config = dict(
    n_layer=14,
    init_std_up=0.0224,
    lr=0.00538,
    lr_head=0.0149,
)
Each number is 128 + 32 x the weight over its row's rms, rounded and kept within 0 to 255. Layers, rows and columns count from 0. Numbers have three digits each. The size before them is the row's rms in percent of the matrix's.

# gate: layer 8 MLP gate, 704x256, rms 0.124, rows 494-502, columns 0-255
# up: layer 8 MLP up, 704x256, rms 0.129, rows 494-501, columns 0-255
# down: layer 8 MLP down (transposed), 704x256, rms 0.122, rows 494-501, columns 0-255
gate494 096:113087133100139129155157127101120113125143126176056154125203122155119099161110160131143121137113068138042204115207085171171191111143089133139115116161115076085161085103086135108125077142099101090149164146097134117108127119151126095060140140100129135122102134109107117075117142081126067132086143097069171167138107113107138157183203164127093192093172181099126175053181123110122128114129137156078128135070183135078114142110123129169172094135112105144121180118151117112112113135139112079170096188177143093107084120091120137114058070074161118122138091087149150163148123142076111069113144143064131144130158141122151118141175105153061144141180171134123114137047168130144145145128092110073161107070130104145150124152120105170125133104112120109126080135106134125101138141186088
up494 090:172199147119140143136124085152124173175083167227108193120124144169168131129190141133088157102134121103139092152177130133121061125255162077083144170121129193097126106169151091102084115094117134102139155096072174126124082143090116109153111120150139134149155099144149141079084128096090074193118178103135111131138118096137099117119118128155126161161107154105134088134079093108149105134198164166079138145096133089118165061115152161160137100192090133124114185124116129155106118182102141164152153156115132148128128139071090107097164127121119143117110159164142125115101120121136115134129091065144125117076128088121131111155130116112177111130127109066205092134179125130121153110181159103132117137096161149068146149125082092136121151149137156113176161059196117120193139148121143
down494 094:117079134166139106108112172135070164130170158123153114142159122079083146090146142164099152126164110169108147129125109160153125116152054169115133126112148148163090128077114153157090170059142164109081117091245113145061129086146077158124092132164129136094176126158151102135124169201073113146131171112119137151194098162120160125101143136067144135143096116189161126131106126116098104170075161140121183100096156128117114113118134150161100144149132163137144120102145162115204166149118119124115127106139173046080151159111130110119092096138106095096145121111091139106147125135157089053128115159209180217139091140154117164109132156177089089083109127144198151140157092101109103164139142172093113156098087175147090097106164134089094081132115159048114158153152110154080172140136141
gate495 098:079074163104099118119155120121140156121154114135160132168082116106190113113093114098161107170177106140165099107148154125092135157162173105149120077057164091167196154144145114145061153145116142122133143114131170083108064121136121071128126125141088150107178125231083113151129133142119081187094136157087208099164137116098128126198105116116127162121116128124137118094157109108152146199136178140120118102090087052137103130095116134134068168116147164154098090153135119120120150177083080128154154160103152090128124125145130077160095148110158113114123181155087166124197134136114063146115161024127124165178143108072121102162104170170178138100150149113128093071155164119129131115125136161107138141085143157134076171182053189084133085096107135146140134105067121131130149101089155
up495 097:122173201145087107166182149092105132155130159156139120075145090147137122128148127166101177086148205160122168058066129115148167191160083109102137150122138170127119143135138142132151165107125153184080140132094127133145155115153136166092105103137141151096102168114113141124152180137105178112129115084148107136057085175143144130127126106117081116162145120111103117125108110132129163032119099113144094136161129136110120183136142104095096109110125153150113166059077135129121149124127075151195097121144147111072138178079114116112151129140155158062149128153195142146120064073142135139195080087127138072112186148118181152096069086050150109112173102168114210149102131105108053104155112111185151155109128141107045139141120083182123182161133111155108135126162115140125064134156096
down495 100:110128092121119084158150107153132096159137138076112106231094133111159156141128107137106113134103164131143158112094132188212123129156105184201038104093124099157114168095123213119086103144132185161115147147148138150129138136133154180095086136082080061044149166134151167156164141103147098103168151123134158160100119108169119154078147150086122085149114146082115094122081111166145136119095125117132181124150128116132094139071114141131126113136207104140184116111096148171162164106174120150120120129132106076124129164124119168093088089125078156146096090097170100167096123138136180132140186137095149202180109081141120112105091121214127099063115144119150209120111042132113072122153140101137156122166102084114112119096130112136132110131172128140136080084115131109125124171098172
gate496 100:143141164134078093127168168091101088186132144146138141133109146136126086109100155094121182130141154129103160168114120098144133112117113098118125153110088174175152121094128199106092167122147080135100160203164138140143068161115119197127095136157187066180136148194151136074117126070146102134159166139109123149085146123144088145198077137104127114171112148109105084126127121170140143164120129104108127107171110106199070117088164129129070143131175098153126112108085180182118136126130130118196189163124140129147133155156093143155089126120158147133090113225173119091120141162196081147167074076123146143102128133124119139105115127107149107083164237120144115134055132144119136167103168150086141124112170167154091141084180154173161161120090149161172152112070145131096095134158059
up496 099:169086120116149162125158128129081098172108116134105129177124160109171118058102086117125119141089114152190116096124128123073059068105123125132214104128129156119114102155179120114182154102133090121105174157096141177136116255141098064100101059143160155108138104147156153141107110137125142147156102101128097101099122140169117093131167125137144136161119175183092112108095106162103096098128145171154126153123035180119102111093176091149084135136147100110172130104154160101069145136066138162155153127103081045151112149151179169133104145143174167136142100120108176136166127136116123143185099077111116150179164213115092103142116123096090122118151071141041170156139177157128101099097152130103200137113128125095129133133147098168175125176118144129077153115150113114117156095090141
down496 096:083117122125125181130182103123051174185094076160139116097167161123104139138094177128143141135125089134109156151141133146141141169143127068092150067082029150086146152159125052192152182060161178072150168120148115123123151188159119123114148075090119123148044102131158197145141142142132138076140162122145112108176143130155113115160141108094104131122139181129075148104067127135149102139150110093175152129138079166140134144131149120100142110126141088090128102175156131089102148112152104133159150171139121157132152131078105186137167156114169157152173126135126143202080153170119146187150173094187094166131110155174094183156172126095153040148141089125138162094106130124146202080135114120127131114149081111151127110159136087165108085094102190136159158157150143089134137140081116
gate497 098:179089104157144107070152118130112169131191073120104125089144111093110112116080113098119080129167151134177115081096096127092073107145171100077148090152191088075147169143163156115177134095154184124167122164121173126092141131125077160142126170160091072149113151139138150161166153160124177143182160109120140149123108068091142111156117100111097110093013156193128145113134139148102119166101057100156140148132075104118203195078141173157138107176101135146128145099080194127114092130078155178113124148169126097085201156136169146156159128171142117145095133119179135112159151170142092134156140160134152099147122207154044137117113072096105130102129122171149142143099101107143165101109114096135123124129107096102138154185163128190133082127099105150128155133117167081078138132134160
up497 100:097163178064057132178147123112119150164114109155161180158110123184112116160110145095115121202048105139167116106148103160125143164122046068141150138090100150147129116127144147151136113115110088136124127149137150096127121121115100140127077077168155125160155156130092106157096123110147158074093100129137130178112113076134112092077121170122122115142163145013133145118171068153109130138180128138092150171181136143182116117075122147126121127150165094093095089124131156078151129124099108105136086081166130114120125056122140116135051125069114078162157132158055137124119142131111117125115137114172134123105163117066119125122142145128204127143132139154159124165138093116041114110074152072111084101137052127117098131109167118124158179140171141140181106082112190176109106203208139
down497 096:099142125176160136077086152116097132060136074104113122134130179061179068165135142144114106161128104176159090139191140134073131157122094143127098115090062160152154133092159092128204121092132121122079121116120102088110094146142097161084108106134145097072095089142103104066113112116103086142062109155131148082180089141116113158045076157135130101114153087112128147096108133141135088119111118135136136137136157119143099138143166119202122128073082173123124160141156137111166058103117094114102093167133162176115148152120089162121134162147131136161144145084142172088141144128083162101080154135117151115106137076075173134144133164103122069137090174205065147161188155082063116193111118141161155158151164159177190171117138116142107162142199097131085173132130156167164142163145159
gate498 102:158124123141129159154129114128172165158127143125169066081121143184143139157189118125117010109084137143106096061118143165089133085157050103111065147148095159178132186123082057127173121120125140088106110136135134065093113103132102133132077111101180095100139079153115106085112125108111097164078123074151115129112027088112105103090143112144135113112118106103148163136106156153113129111159177145100160057079123124084090160166112111151098135116092116126102128135074111077169128143164167158087187112126108113163128144151134197145104126107185182158166047121106096107118125152126100108144168148119148139136137148152067114111094069118122139097099117076104098117128119095080117166214167173125102105080097138107177121119139147071144152084140074129178145162137095127153136103128146
up498 099:097128109136155111132089143144097110165139135149075152130116115107111022184096143150141138113161119119152125125111128089150109153124161144136112105161170120117085092030137148104147141161157158178114146072213204090182149108125110130128121117153084148120161136118132121165158130135108116080131092131145122129178161096142131153117138097104116107141148071185089105183127110131097133113155111131154104111054104169139177149101119152171109098179133161111083123165115105134195161107169102128200109107136126098106165117170140127139139090127157110132109133110135110130144155074112242152083098155098130160157109146102113127144163110132082179158096099117216041230101134089111113039113105160163166146140121125136063063135126096150110106132121082165122132131165165127116152155177165
down498 106:108119173091113180125094151166110153145106136117116129164172177062086107189112092139151138113170152136151140102156199066134131116167132139104163086060174155092118153112160104153172166137105119126138106186203088116151136115087120158137080130111094115113125046031136132114085145113102069111091066168174165107170077171162159153178167141127147121151129100136120114159165150194125121133078090128096171110127073128114105140156157151164120089108121086100071129088116176132115131121099131132115097134131106169143121109081108150115169125105137091143112182181087159134169170102111117150159102115122137110176134069085113088131054117084104149162068145131089137195080135097156155144128129110118155100174154076126102122093118172154111134118123165106169109109116062122200074075143137
gate499 096:110090148103172127125101092155114184158165105120115128127116197110129128131163128100107125128129145147155083066101146126165146122150150066108076129071100097123114090095104164102080196135112100135089132124087127158114130117145106151150172097145132093107137071153179126082137129161142098189187117081133148096204111113141153111110182121090150159097118157108143087129093099106138147138145136123221102150091111079171150121100108090115134138118130129113157111137139098141179167173073083157155140121116092101107102124140162211198113168070066171154090202104101173102101132171112183176045152131115156068133097179140152180129177145111156114155108108155118125109115153127110073113162090125145145178121124121110078134133140164137104180184103165098064122087048144120128194166124155
up499 100:149096158137116169130169093165062116139145083104149173177112140167102093143109106125127155111092092124121138147139074139171210045124043137095145080114092089150176157136145112100140124109130127073144116148124116126126162118171070200111154101132187146123117098126125094140190134085123141139154165126187049104106163127114129145128185087148091074181146178143122148102167082117107187082127136159142109167102137163132133133086145147169127145120134091194097138191140111126125111159107159084086112155136126155086115128107066107130134171095141150094138131108170147081164129052143092150093167102087133083082099105102211187119109105231093139076149128126168177168169111145098100115125145108159112115160096161112165114171149129121137121131136146114167124083135067129178127135146085
down499 098:180181055116136121095124128114137151147097203127168125110158075159114155119098164149134081152109063101114185143084099081147064145096127132145178176170141153158148138127201138171107101115168090149163126094154086200128162118110154136143090184152142128156078110099096138112185139074136110129133139137106132131075158137173128101134097147174161151125111123152092062131165143185095100131150146141147127146095166084160093160147138155193143109132138151156193098087105129127096069126098140184135140159103125154082100148115113154103160068139134103156122136092159147062151095112129139114155130082170175117191175172119051113135133110143121105165124154045084158191154199169183149118121091168097134150101109150160072162137164125171160147121125125174170104169132132117127124084176121
gate500 100:111118136096184084123153147104162127112160109080133127120099178179155097117100179057120140197169135114141125156159118093170154138118119049069089089136105115178107095087133196179107121143119112097129142118083114104164127113144090104101115174101130102106063129143171098152130123145118111151131084098171190157085157091149136143129084190171179094138138164111146122135122121151119135090075168184064136103184116118126128098103109096108161169206082111146153101194149021119141145139191146090123150164126135150117147191145145147094154126091168109113202059150118165134129104108126146182150126102100111100098116154143117155077165132165169126150137141079129132154144140083098078181197163138135157115099101146060102144128093092134081132138150144084135092111110109105174090137110079
up500 102:121086128092132135077120120139153135169118133100092150099171076125115150171160151088110155124171101112099120155162181147169093125123097027230114111077109164125092118136108176112121196108135145142109052118134110131126140141181139162116027125158142123143109107120185137162185096171186114117105091100126141173085149107158157156155106175188146082136114095131099134096125133176093108125082130107094090149095176183116122160129156157172120108142173120089101093145111165115120083136111099106123150152159106151064155147138123135125063124128061112134095112120106097146122125155111095177181150102141161098147074101189151145141167100126139113174109171153131176086128166122139193148153131119041155161125175161135100156144113168111056154152148112141166088155072150157086174166140151
down500 106:149185116129120123057090118080079144136132098114164078133110078175101179098144176118149173125132045133115155082094152113124059134146074073147164181146088166163159113094117104118141143109157098155124114152139096201172089147136131120160145157166154128112123138147150191164131103167158217129121116179119091142094157169091108154126097141102120067147118111170124158163115092080113135171127142111099118087063150150071055192155145183182110126119137095060097118084093144142104146133086120145159147188123192124149149117107090148106147113140157128093085074135118109138091118136090128172135109142198131158133146154152119157135107099133092062083136145115104098072119108102124106070126106105102111152098159157132117141109163141101089198055148119126134158128160191098053127102129142
gate501 102:156101117127120111120133097149115189146145097113063179151173135192113131192100181147141147157108129130077182113102180143110066146026152133118050163090167112093126177136165137162146138202130128142129127064155156134119074137229155068154096129180127030112125115128096112102165176171154131147141131143209120146121157127119206131141169104109154154103083144076135142140140096090137153090136094144101187118119134094126179135110144141117100174116111095170127139085076165159113119113135087201136098146125140133108096143189152099144115129091122127189167154158099160127147085158174175083123134175128143138101128163137155163135098103108116140186116141128122108152104136128094099133124070115130110143137134097127066121130127158115108145151106107145134161137132217132147209163121116
up501 112:180055102103125115123140144081160141071115155061103108083108086113125090075114141117103163132091134107145144133116059121110175109170129112187160114133133174111119163137126157105107113092127122125138121186160129093140106126103125179140115108131112134097138054063119120140102151068124153141155094112136134120101109142152127128085194184120137159091097125151130196102053154117156118107127107132134114113117171111197130143132076107106137109197110125114078143097098125126146063149125127123095182140106068158060117136108109162123119120139128146124133104106111093126088034163141140157255132105137123090174138152071057099122094146144143131111128106144099131167114149091180148135137109133171116148132116133099155143154149158239126193114090165167122140160170208068125192090131117
down501 104:085101147092102088100072117136149121107091134134142088167177097153153080129142116091055099069149129169117168158123092090137106204124071116089101155076137128120135113128130197135090170114168122144115131094167072063126129077137147104158128119126123079149138110085170119055065141147057037154139113170098166179119130115101214151164138143067143096189106112131135184142105178129161106121155165124120177154092140104170081189165126081135146092094095129118117121146119175117116160098134124110180113144140112128147105108102160134152098121149100134127102112087115132164087098122207154176122132121129107141177129128122085108137144133090137078098072040155167075155111159144163110121101178104091151093179116141083149187093151120076143129151129095105141163134129109146147149070132105
gate502 095:122063131093135144053081108124189152159144167125141048088150158153165110151105145130109123143155142121117102150173161154070193151138107152132159170150130142143069083157104075134125075119158132129150119173212142072092199093180163140072148062143095148119129152112169074095101157143106155127108121148200181105202137090076133149131107128168130151072187148116149102116165115129122062117117113103126190095114107136158121144130060129060142122145120098089127105156124095117111127130153123089132125102052154089107167134191107161124176121129093089074138091115091115122144118151077179061087081150122155152128085119142111148127125131149161055125102122136185177144126166134121164118136139092121127132158115094109160144167139142183089110134132165126096126039108111100152106121157143